config = dict(
    n_layer=12,
    d_model=64,
    n_kv_head=2,
    norm_place='pre',
    positions='rope',
    attn_scale=0.238,
    bias='none',
    parallel_block=False,
    init_std_up=0.0538,
    lr=0.0145,
    lr_mult_o=1.15,
    lr_head=0.0173,
    decay_fraction=0.702,
    final_lr_fraction=0.0,
    batch_tokens=32768,
)
Each number is 500 + 40 x the weight over its row's rms, rounded and kept within 0 to 999. Layers, rows and columns count from 0. Numbers have three digits each. The size before them is the row's rms in percent of the matrix's.

# down: layer 2 MLP down (transposed), 256x64, rms 0.0814, rows 178-255, columns 0-63
# up: layer 2 MLP up, 256x64, rms 0.309, rows 179-255, columns 0-63
down178 119:495548502543518471466509539508577505491612474466541468558490516545534549503602538475501469486530513480507508512448473527583542468578493541516546556499453543497474460502444430535478498546512530
up179 109:529528587549537496478462544495476517470501551508513463393458505500486491479549478508447518561532582517519493475489485588564467586524504507452470503501502585552510563508503551503498466510467555
down179 103:492484462447480525487483519433519560507482541442490474528480580517489608449569493476473506460479513537454450456479494474511470541482503519466451536558459512448446467471429503491468501528394551
up180 108:474489541561475426473554481414509482496494571441512481529442547463491485466454467544570581519555510500536540468552543525498488511541483473536478460434460468514467516490443538491506450580456511
down180 113:469509550461526477542530516479543466409542546504501476520513420479497528489474496563529542484526459531512605473578495599511485471543502499551538507444453535496492485560447513553487504560455529
up181 016:472468475559501456496504505490448509566515529478511483487512532506535452526448514582473502494535507430538445598492529501548531527488398479476490473504575592563491498453581523467551480491513493
down181 026:501515510496474444531592442593483463484467544493477465458545472466470538501500430477468581505550543568517536518488474528538537501454518472502442502499475547457430528525493490556461420472456453
up182 109:512592496548517423539464574457478494451513559463499496501498536475474496527479514529575547415558497465456463482470539556521493530461555505412506474537521568499415527501472525473529485493536498
down182 117:462425490504534551473537521421557472520556516468474484516398479535466521488418580517521447481555492510438594454493476490462444500464508507500513521528510522493519430548475489504447472535470534
up183 108:467448454411488522526497554448530570517510538498488470515510544460448489529449530449528455435478519553507501477477445582537462494408538495465458534553540530512511509496470484455544559511436454
down183 105:470471456500454527510546530497514500517502518566527453406487474507457460466499508435566465447564507574511505500446441511452483448454568442485471518519547505421513473459468456453449478535516442
up184 121:459477457534445480465511482406511488508470464495442530530530517524456511506494522532490490508554555594493538500527526431582480497617463522511494460444482501489549555456518440442493539445506486
down184 125:409490442457458532485529516501487531481557493454441502484474519582458566569465381466507496472468490544460442518551549506587501536492544501470495528490545411509489472502502511508518516481493507
up185 113:463522419499524447536429463482499499473522487491507395591518500489465434486530584470475454534464461483463417486565495519482539473457461491475460478477538532476444538527520468507524472573472505
down185 118:439544544461462586495437457522522517567509522500458453488523551538489466466475494466510503473544513578524471434462510480494547516502550482531529500390561514405565525508544513517506490527495545
up186 099:481460517412531543562543519511488494569542502391507459445534501616518476482525506479544463459490513521536536514499487512517503535459518558519543465510530548559493467528480432518515559538490431
down186 099:487498551487509528564539432437478493517501513501520478566532377556542539481540538417537497504490496520496512459463472500476538553421477536486517524462523439430468522469481455472419528480509464
up187 119:462548558538502458490442522443496456524466469514558440486461524496464491496535534581600512454516511467470556505532419554523483484561476428495499490465516443560507548447476562498467455505510516
down187 115:430576523467483504502503521550541530566436515569531498460537518492492492485495488482561435553484549472484477476453498586541474529496445544540493478472436486461542490523488548525447528611462525
up188 022:461533533593509453454473529454501459536513591442496477423493547515476443502463533542526497509506478490585518564533540547506492500460474484497435464497582521536528467429555522440528499483500482
down188 034:497457469465381506449525409528437556516554535487489482522434513501550574495488470485528578505527547506432539513474502513475494499519529461492502540457461444455533508498464508483507450508587459
up189 105:493508543515439516608522493532466569521531543502463472481500487547528494501452550564505536460487517465552520577483477532463525549422439503562514443552539546463451517509473512486464508498465411
down189 101:501517473558523435449453549532524524482474429494451443533509510571486510480493499455502438504439577527492561597495509500513500454509526528469523589537480539459526506498564504567411506507506512
up190 023:514512554569515421482459511466489486557516587511467473456433490510478469572415507582478463553472510464563518525536527473504494444519499471492440530517518530511535516414493554444537478507462476
down190 035:480521458537553561499449522497472534460548447551488516457447438495460553490549488473606527526452569517489485489526520497529520521439472507467470571454589461490525522533496451561519526519517432
up191 119:465541483542465462490500587469506521488540488520511483462518425487381485529543578540546498453522457543490476530514462484519540524500490446484435490482446551499460496474547451459550529464438426
down191 113:504552489508577539505566522482466508456534454493469496419525561486502615407528486478483489544540500501515534521549474472544464504476491502511472433452487446560435516554508463438491536479549483
up192 102:458553510374468462579490592535531495506510474476488527494479513587510505512532450481483486471488604475485465470509497530514503512448481516512439509525492536488409487508434461472439452485511488
down192 096:454510552453479484568408512499495433509503521525546503538496519469526577571544502454459492514524549569445540503441459499557584504476492510519520513530536484511438507476415474502490577527537519
up193 109:500565506479434502474468522461465480580531502583516496451456573497517447515493474599516575482451515529547459507523499551516507564481516564510563481467512541449508522478490502442495568469479560
down193 105:429457480494462570513511440449517475467476526420532520549463509492496479482546508509474526496458507489450584473511552461495550455433431516517450512439483408539494470484425489473572516540499526
up194 030:529549447499542464489474519491494467544483517475449531503422501525495404587447520542556420509487496437574526533530476466490482483507484437565503477496447573527541517425531509482560513498491477
down194 053:577439525526528553479515516481411562474565498538454495475423501493510551510477442544436492497534498517477518587451518475511516493484509545529493440476554434475531498583523475571463497507452489
up195 091:432515537492482463510484544519515424494528445500442489510531508521561549489508467488516570486559590429493501517487515504549537533505456495581436479496526457476525506480502593436529463520451417
down195 103:460532546467484530556471518524477464506539465599475514461542427476518592484513431490464563548526528452488532471521502440495538514464455453512465575479467484455478492534541521529562511444487569
up196 125:450473490572503468513539492459573546476414530424471497502512492529461450388474473545567489409502476467534559464530500477459454495509463483455494509489506512478421430509460537502511485500486510
down196 118:477542586468536554531501501445525503494478486504468471558415402487469470525502464522538507489444494587475543511541502470489574468532485516522572538506417475507546529565559474501470488527495456
up197 114:488461486544519493513490463462528461524503500576518492477493495491459518439516490578579468485507533500556445510471555420509421476538533499535493487447408506468528495402497533522499480597443505
down197 118:507449497501468403554459499502530443499488475574555504460598546507465496508564506556464499497508523485492473427481498393558467519509524448464563466466499473460489528547473498524504477439478543
up198 113:461500396543556486516551521505447478431552499518544384447528510490455524523496560529500449507470487520459485505489580508569541543568517469539484501449523528524456460530540474488532488547516510
down198 112:513449459499498533501525493540432409574413497505489468482473449503557548540471498445503496508410470421501396489500489447484512465443527526531501554457530519492470512555490506500474527543475452
up199 099:507535443583452493494497521498469436509437420491496447550431555474432534555479549522505487470455473478479547501576510475471575576483506463487503492492476527441452527468529477445503494567465495
down199 095:509485518432477554470517485496514530463449476467502555459461476442561590535470507433498589516464534483505551501599515535514568530427480512522526465528482463528452521548463480477441510523518447
up200 125:495488430550565471444509519516418466438466489439392414536462510449490457538512527514535509481508480493450536499548483469443541546474461487499547467475481528480487572487481483407477510511514490
down200 114:478527533464444485512522488530570478489536498498458429478481500532517564495535447502475608482521560432412458497437570471557528438498501502508485447515476508524577514521549495478478545450534535
up201 029:502531489447507475551449538532469490489534475501484461529538514521465478576461484579466428518482557445538487513541514552482436452527454450484508470472588524582548484468557420466502491466475456
down201 047:486550477494440487473488483549517512501518535439570474476550539450494598488520541530602443440492551534417551532442475519455504525508428503463548548489508484509483497459495464535488488537447461
up202 112:557546442481540463481562517537470540530494483516548437471501514531560535512536504485468466457511518566520497530499577522512546520548548495498613488547482500529502496434589458568575496533498502
down202 096:469491471411542486549516488512519480526562520511522469450466446467520498483522476471463539505525505529494512490478422442433476528461519505471398508507422433453495460541510512532544493587466592
up203 131:511445443545543527523482520525480423446494525479524401478474514488429447555546519573507510557465478453522569485524540432440491476477497496508518479508533570503495530544571477493545488561456534
down203 132:460542587496500426550472515556536444481519519568538446502463517495518481489528508479502515400456434465504520431515475536549496553558536480548459498477511406508511524474527471553539462506557499
up204 108:548475508516502410490464507478443537497525526479527500489582517510521484526477519510462568459484494591430421514562524511511521545495463495430443564486562540524541533454453516483505495455566441
down204 103:527464485492476446541599461506526491453475538504465526469470478506453471459518543528409469490499531507498494501484455393498431532460506510438510523562454443591500472564488532524519508504471571
up205 053:540493462487545434498442501477586523489533437462531480528472521533472485537453495613537538426512521481470523558469532480503452490563465456522493502509586548507462520439561529486548483494445509
down205 066:484525454402532551464490495521533541466509498479493566520476472511556513473572469429488515469516497559503518500448498539477559466484522424526557498531528472516506478584454468519514395435556529
up206 121:479499546435500498555462450531513533554562488473573436477506439580492489563542433497495452529507429452508497483545492567546537486509463498505461497446584512535478531487547453549515436497498493
down206 124:503525490507490480509536513550526422436506534502524569561455485450553501513493509479427581504413505565493528486515514475411508546484501474503517469603513480472516557529473541529555567488485542
up207 099:478447426511536484503539521491456453538489420519487463496537483463465505447541568519603446464474506546531548512578533532463453490539529480513514500456474547410509491428503461499472517556457516
down207 110:525514460495484462566530484521507533511500486501504526445556416486454542441570447493443472498538461559502515515553515467490456520535413538453555483511528443441570524472556493549473496529414491
up208 122:438458485546514489451496510508528520501508479535523476431449501482440483596517490536549458519527518482522512483521587498478539446452451484514509609498564522462509531528464539516579505494565418
down208 126:467464495516503520518524448462506515464482526496536511500426505523450590519506530528450494489431519517488588462523483468440590573449561475513511550451464446497477479482455462598469517444498492
up209 094:431483454510539513551537505476425432522454543502436528465475552475539428474409457492531532493549540477509475456537522523530474519465503471544510520499477498509500479557498559537517562623488495
down209 095:453506503492492486521505472562452471493464511491482507447416500480506514489533529465426593468516443530506473457547524485456493532419523461419585551492510461488473487602506553502514542552513544
up210 099:482478532474498507457536601439436552486506565473473425519482541526475493510574522485481426466498567491507474525504484548557520490528549516487486529559436505500477463529540444510557507596488447
down210 103:508448558528534484500489609508542453400496474504528514526511485496448532521529497581531499462460523514481486538490523604515539508489528497535408529540535455533475485496561571532452545537490507
up211 109:479536490542489412488462587537467560468467479504475436519424557531503458488474510473507476458525526479510494479517401501512491467514480558459453533485484491474506598494563526603454490491521528
down211 121:550543506524517461519479468513504538492494541477480520475478494475562539440461549507428531481496492488526432485554505491442510531556441484532553412426545565447417504470488427563520533446498502
up212 035:515495465589545402535483617466499519466499541493496542532506517497488456503428527580542437533525547529564515513502490578523526436439471487510438486487531528471522490461518519488530520545505497
down212 053:521481494448501571517514461556565429448484487527531510536526516468528495524539615451520509515523434522551521522513466530497510481400520476570522505552522458591519584514457497501519488481514504
up213 124:501479504506578538480469576567463507489494534445429524543505516478420513548447591514534431469418569519437465523474450492537507485496519547544464462461527507483504549489496564486503479480479535
down213 115:469511467450509554559502525521479424491428553543517457515538537463530551467522473514389493473448470495503586477434514464496488530469534493453508492550463490455436528545454485489473410508508466
up214 105:512551464489466464478481510468493402499482474488558553483468513484489481446505528535563509488530582573431512469468532486546494445588451453502439489452496535460584556446515481498454496527518465
down214 112:472499493444495517489416578476445499485517545445506491519434578481488461451545496434616509503496534492429565488443527488529478455545519485507492538476541499515489467497526506497443477588509458
up215 096:525500405534504482507404547567488477516504534533496565542526512514538499469462471521507488581579519474486485433478514469470432557447499531430501479479512594464538556478513534507503473533535538
down215 094:494449501512502502535557487494539475434535494520522538569532512524548445580487517470450520511455461520504490510467442533482505498560458459501473524617527452490485483492541530582487611479548537
up216 097:460540458538515521462481484544477407478457472487500494444413549532489487463491502575552466500469584473518557521492455476474419531512525518476509469523444534495523531530574485444499497561501584
down216 099:520507480505478540488511561475510468581550542585499569538489423423533483508525474486541448506515454536473578549447433518544517553530490495501498520516552493487426535490476489446512562544548469
up217 121:542486484512545483561503534470500524484466522431484546483502489474383459545441505473571477478410470528501554553542575516486527519476529520517462529467477508503407461542508471495590505501454503
down217 113:553422466512504569539545417457490514525522491488623524508517497465500569451442544471504556458467504485480511522445474558531537538539523503568536542417525492532508449536524513527489488521509481
up218 117:538473546482483501538535488503474531547556508459527522454534509548479508599472580519486456517515472498490415536527451426469534465497522471484472537516537546461478448489515423578579456499444467
down218 112:452527480476498520494480537477533482424521535466498494519503477420606492516468475473537563435461530570523577454432486533483556510507488454537547526536456431508507534489489438501451542535486562
up219 107:549445515524546556490528517454492466535601498490465579462488454443499455470519498574499514455508547508470465542497517538540483519590519496572431420475472496524535508430524476548498529537497484
down219 104:479492522450468543505499407529484504481445466502497517435477507534462529518435473511520510453431459526526523499455453554481504550554431516517572526559520461452489573533407537581494536498492516
up220 025:452551517527481448472480549447503495531491517467452480530447540539540462537434526551519469536497535534555564543543480524537461532495485466507403559474486553530500527445577515428542482456452455
down220 039:617406533493518532543455501453461534462542507572463511521527487509521505470463468590488494453427470456567428508526480553524500480528530551461523501483497457427510503503531484467507457484459511
up221 132:510575471501481433526516504468510432503545406542436447476534464521463439504468535549537546486523542494480523480515497471469473533497513479377533484487448540436469553462535526513441459454497487
down221 121:512545524457584509497555509524541548554520513498497494505507454577516580557536491517520466550514489506485520511481438581491478537565509493425547479588481555509542569494488536542434555502470514
up222 055:500483543491533471510461509458440447470549500525549447481503559569537497517461486521452527476520498427529538475474536509471498443469482502520461394427556463514509478491506534566488419602519508
down222 060:545565493541520474475516436428518452514462471489481490410414495530620518527486500467518487455481451482525464490484428516519522542536474421493483529529531513546509539485390476487496498514503498
up223 109:484517496535526506541502461480562515569572504547459479496435464496548466540442497456429453546551474520519547494586520462526440538423444554546557485494556499538490511505512451505503555445481507
down223 098:476498523508518456546512497513449497419451423498549534468503485521529589545547477476631516478548517472468449477450497568450500498536549497521457532559510446461528514547456503489473509495534451
up224 070:489570469438448476554486472500513527490524523468521398485523469514490436474508562533574441519517525522510548459482586508546497514525462468473578525463581493564486467481527532550535538508491556
down224 088:528434421523447505553534509480529554503457530496471522519495427429412517468552494542506578450477492551451488510506552519485448496487491529425474516532497486479528479464567546433495547448482549
up225 150:510517511415532540654515532497562541512512501509480555471527465471507508556466525520518393494496547480477502520481519545503498497472468495518561543455539457486492461515584447467548507502459481
down225 142:528497516512470509551508501559549449487476499464417515574545481494538527507580524423510587532536472567450511462454512507530477507477538460531513532549519433486598559516470539484450510511538485
up226 022:501534524529499468516503550463504482573525600484448475515497514512596442546446471574552445526525543487521491573485489464478478466528500508527480485459474546474534542427563461471583498515498453
down226 037:492471499488365469540536555491451505464451480522476591501507549543455535448518514510529571508556498498564485532527556527511524556478519498469624517514504571553512513496508499484507504490506514
up227 092:418505508540492548580482461486509551522506553540494485476458508476518478486472486500472473442521478440568482566553467553526542436483401428525437506544504469503537506472540487558521462519452437
down227 096:461549534533433519502492434478570512510504461511510494472494428445503535505577423436494569520503529488508492503453555496535553442539477502529489553511499402535470480521509505575527514576452532
up228 108:511445498487456492570551459441526563549532513462536521452497536512534478583414466546537540433499505453478433500530507452521497552555474454513533477485454504453484441430505526499520432489544512
down228 108:530509560556486482535493448571522507477463579523480495506477533461440465496497497460437595502474526530498458492513508511468525410512552491434552530455513481472476495584476441555461558564497485
up229 034:526482385493558468525474488496487528561505452495483498492482485584513495505442485555533454485447526462575454538517532539444504475512409498504494506463556514508510531402595462500525500523509486
down229 056:564537540438550479543519554574448421499527466535565436515497456487550364532550528495496502445477549539433526511500542504476487481540487481533491515508478479530462454513524468513457488473499471
up230 123:476441569475469463513441585432454462487535572458493553482490563470498491528461523533557512461487490520486489551556463532535531528423522532597432474457514483542486449522539499499495514489467462
down230 123:501462548566539536445438507438458456546509483455529518531522454525454475490475480559489527493525487445578508506572567557520520559578436503477464507552458467555492500472443543479499545497512551
up231 087:489515527445568461619491465445580430553459479495512445505470509546532538500503423572524517465424489521466438509454494486544548487450495421461488516502519541489485483542494477474520490508498475
down231 091:467473573491563536544475420498515465488484501515484495533518491496481556462469465490495564475435492537442548430420472460548483451465517530505466526530479486489507548541451580576485577443516524
up232 106:485460422481465521438426552497415551560530477468475506481539466458534497566482532469495456532505564535526501440461477516501533508497461506511576501500536528536558559446556574534489506473547457
down232 094:440474538501489549454497402554572473472567480474532544555505464488546514537481466493561507552481472531507506437534515514500495528474490448500434563483526443502464485482473572497490602517436524
up233 031:538439522525507441562533466489487532556535569476434478484513529529563426496386516523474454565466530508558487531521543533522446559485500509500479477517562488508482519446514545483574481554516473
down233 050:508548550418525467514576473512511557499454516514522512421536436519489472491495546512560492534537509506445535512469432469473459541517561592552448477459493515502431465483446485468533529549495441
up234 108:436560507557417465512425408477550475555531520550481438563542543530556479542443557497485494449522534463483508482539480515506512527493522454465522494448437441480511484459532493512564485538491495
down234 108:469457512523462464500476498494461509524517499436546526472491590498470593510452447484574598472474525443485465479549493455538493533416480480460547486453497469481483492526469557531542502454439440
up235 118:529535463438556540538588566529487532476543484477542461537529533524466506494525560488461454569531525470452605479508515506573469480507492528519489458534558507544453548509542523515534474577511450
down235 113:458507470528513568517460495403502465443542435499498537447512546452509498503517448495473462455500496490547501423517500494493526524480423472477475476495447427510393492477483536405499468553555494
up236 090:507525520473502473565489500539494474445550509457408514535565533557587525514465518502519561496475513521546494462517494565433542525423510496637469511508498545511551540493530476500505526542487526
down236 088:563455543477495487502540447465465422538539507480543499521393547516487553432462558563530443516505490450480509454498438480460504500534466526508500524489496553481448505463526487498534553561554583
up237 106:537456501512432480557576481452487526446531514504498481467471485525529469527431479531533495432498593488548459498507403543504437548558438524429483553495509514509519483523518435544484505539545542
down237 113:428552470501470557433505516531536487505490540522533586547559417431486540491511456520496511452433499492526526559527536521515557526455561457503514489468489412460478516504550517536569536469471480
up238 115:493525442530484452551479522521484493449497516470473439487488547455425446550484544492466477427479474454495383523516510486434510549515435506481485511493469584507448575465463505466506567494459465
down238 124:553437510524557495472530465545486508504465519515473466464528522627491581540480531521496522532553554525472529487495432482513498535540504531442534457525534489612477505493434501468452529520515430
up239 096:487537503469513431509488476435493434579520466559463465525468443536536522500547489506472524470431425487531464501491536544445515484439460482467480446501488588438445525449468521449474427517530486
down239 093:481524510507568469526547428457524449526475490453565547519480527474488617505549516463491473478472500491505534488453491466493464558448552450547541548517550482457482591552474527568468550478514490
up240 033:535490503574564425501478546455516496527532539514514465429527538554534488532490509560438433505507526504573530577509505501517535529542441529472480447564564539536529511498540476514558498525439437
down240 053:446511445527505432508521451458502515477511485565446501486406504478529477510444433506553584547492458580514553523508480433444525507551490456463479495474447523508442469559503526498528421489496519
up241 124:504519449541537440555520499501459515485531446443482443464525515417406518448549528550544536520521534428411477503527524485474517497494422496483467510452560545480453584478489501503539506487476517
down241 110:534479453460522513543467465477509553583507465515466441424508543516425503490531512439506489570588483472505515463475510481487490442493525507522438470489390612498487496468528522521522481514479457
up242 115:477510445544450473538496496473491530471438507560528511517480552557495554552478504580490516479510527490519504478533447507510442588516464503473571485452467481479469526521639495546531480568475546
down242 105:520490516534539558420507522491465448509533493412490545604480534444490507474499515468480529522486475512541530540508508529485522475449439438500612556513507444505436537476457507480467548534443461
up243 100:454554538528500472526489499457474540495525467464497547504475524536500432568444563491574502468467509482615520460556455513528491584514520533482486410491500443443469463537514517535472494428478494
down243 097:538523505504451486545540464548491523496532555461548508447536395437480600498524465519458518488460545499506537464523557477419534440453441513523524506549502494606476505486470501514463534503526521
up244 113:521513476522503496434442482443477480540560508450440511554490552491425532436474488514478454504559553552464469526457530500507517455564519507468513492478518494476637526451463451469528491476558464
down244 114:500473559505436496480477498452484526507416543465493527470532475548486555460491475478474519463445515502461471497491548459512509554465523579418539469538591414479460515571446536468516454454521471
up245 113:488536470521565414602539488488531534551505525562496492514489422527543470479468493548467488544448501510595500440498515549536504531505488470413518471502499464496514446458555519544441485441488474
down245 102:506473457555404531494485489490433468460502487467505578529516484517521501559532454514558548410491509478445468493529484452427537492436541499550451546481501523550479530533521546489595532549496506
up246 111:517549479451501511526439533510449500473555505479525533459460532537525573517428489588470480555476535511516533476523550502496482561483460412474537565547557546496518558471548493562511498460578526
down246 095:433452499520511510426541533515513458536504520487456479493478507534460411480564528430467474491547494457454495484507533516512543416425507580513434414438494505515501482516497506429511515517437538
up247 110:536519453461491447454513461490555538431594535476522576465536435556479469523495443538565495540522480519533518542530515474516444451545439567510477500523486534498446451442496561484488448493534503
down247 118:498552520499520573602495457547466518533468514538485470518467580431521515506458538451501582471499468555460553498455506479546530517441514478520555490498541446494465514587545524516509580480528509
up248 124:554447511505545502451543554550507559503477546550540538505477539497506480479476541596487578477447495531553471583529551535510454546493447553484467517484555478429516507436499536451497518444474502
down248 120:538529503544441507399493441532498490509530505442525522552564477511515525548522485466501430540458518480477564462470467526480500420477433496455489510475458438477537520534513573499462589560530472
up249 036:519511518555587437471463565460495526543548516498507430447471528480503411489486507588461495521530583440541544476479493495506495511512435523460455521518550533501466526424544436503522476503477538
down249 055:519529518501505484439492548497576477516473517529504493504448520485465559431575482495480541550463460514459497523542546476520577597455506469538486466476516441444502481481598457435471563531469528
up250 029:534463501543560390473489541448508516545520527481522474512475515599497448508476497510452465516487503442602497467510529543496486491491498537450515493500569571516493561453572445467566470530519506
down250 047:573531496492454507471515479453520520490464515504502523510523543622516519508492504550525444373495499502513501435528487505539486433478501481494476567497410527467507519500502559568430553522449511
up251 100:519521475563521479425458515471572500450469495502533476465520556462592564466525484502505490425466447576482430541506481484507520470531545438470519493532489582539549480484501496471574527566507503
down251 094:422453498507534594546489550524475521503550535555522496506486489507560573472474537517493504558434554507516513465527446536545547483448554482525551544503515437425514507501525454515572524505459570
up252 125:472461453500511540548449554561568526527506535531541495480490503531460529615419475544490532465481472454529437492506507528475493504505484536559475511592489524549447430523514452510572492543516475
down252 121:511537527491472502566542454496426525452567562515510521508520445478528525536551499491555537459489451529539494474533482463537519518477496380486555463544551525473497495453454451516401488489530432
up253 124:523491489446467498448473457475514591543675491516488496464500498479468514517419534534505476530492521528516536534512506514534426476518505497535561451543474529522452539465531480513531436518534477
down253 118:459525512492532500497482585486505514439396492573414500516556481559425512477543485498456515507502527496476508510559529452538460499480492479528482438477440467539563414533520530484574520546480512
up254 110:441547489514506468470473533437511486568513447443534473458503515541527478545584472536495427462559481542434507631484463475479576496520532453449458520545500516553501498462531485488490514517511513
down254 107:558464520505466524472586515544547534483465495486503512611436514464470532462474383458484566541516542497457526573518492467522560508524527458502481535532497452450585480513527478476524490502506518
up255 094:533510477493497437443441483548588489488455539463424560502522498470480519430483482501547459514517491528544503493593500497481450480467532529532474590471460516531570477394509490528506543471465513
down255 099:560571486428502586469527498569511526529513483468497503489469527455491518445506536458457503511478470538437452473498504486411522503522522454508454496448503568491377516535525518433428506494515508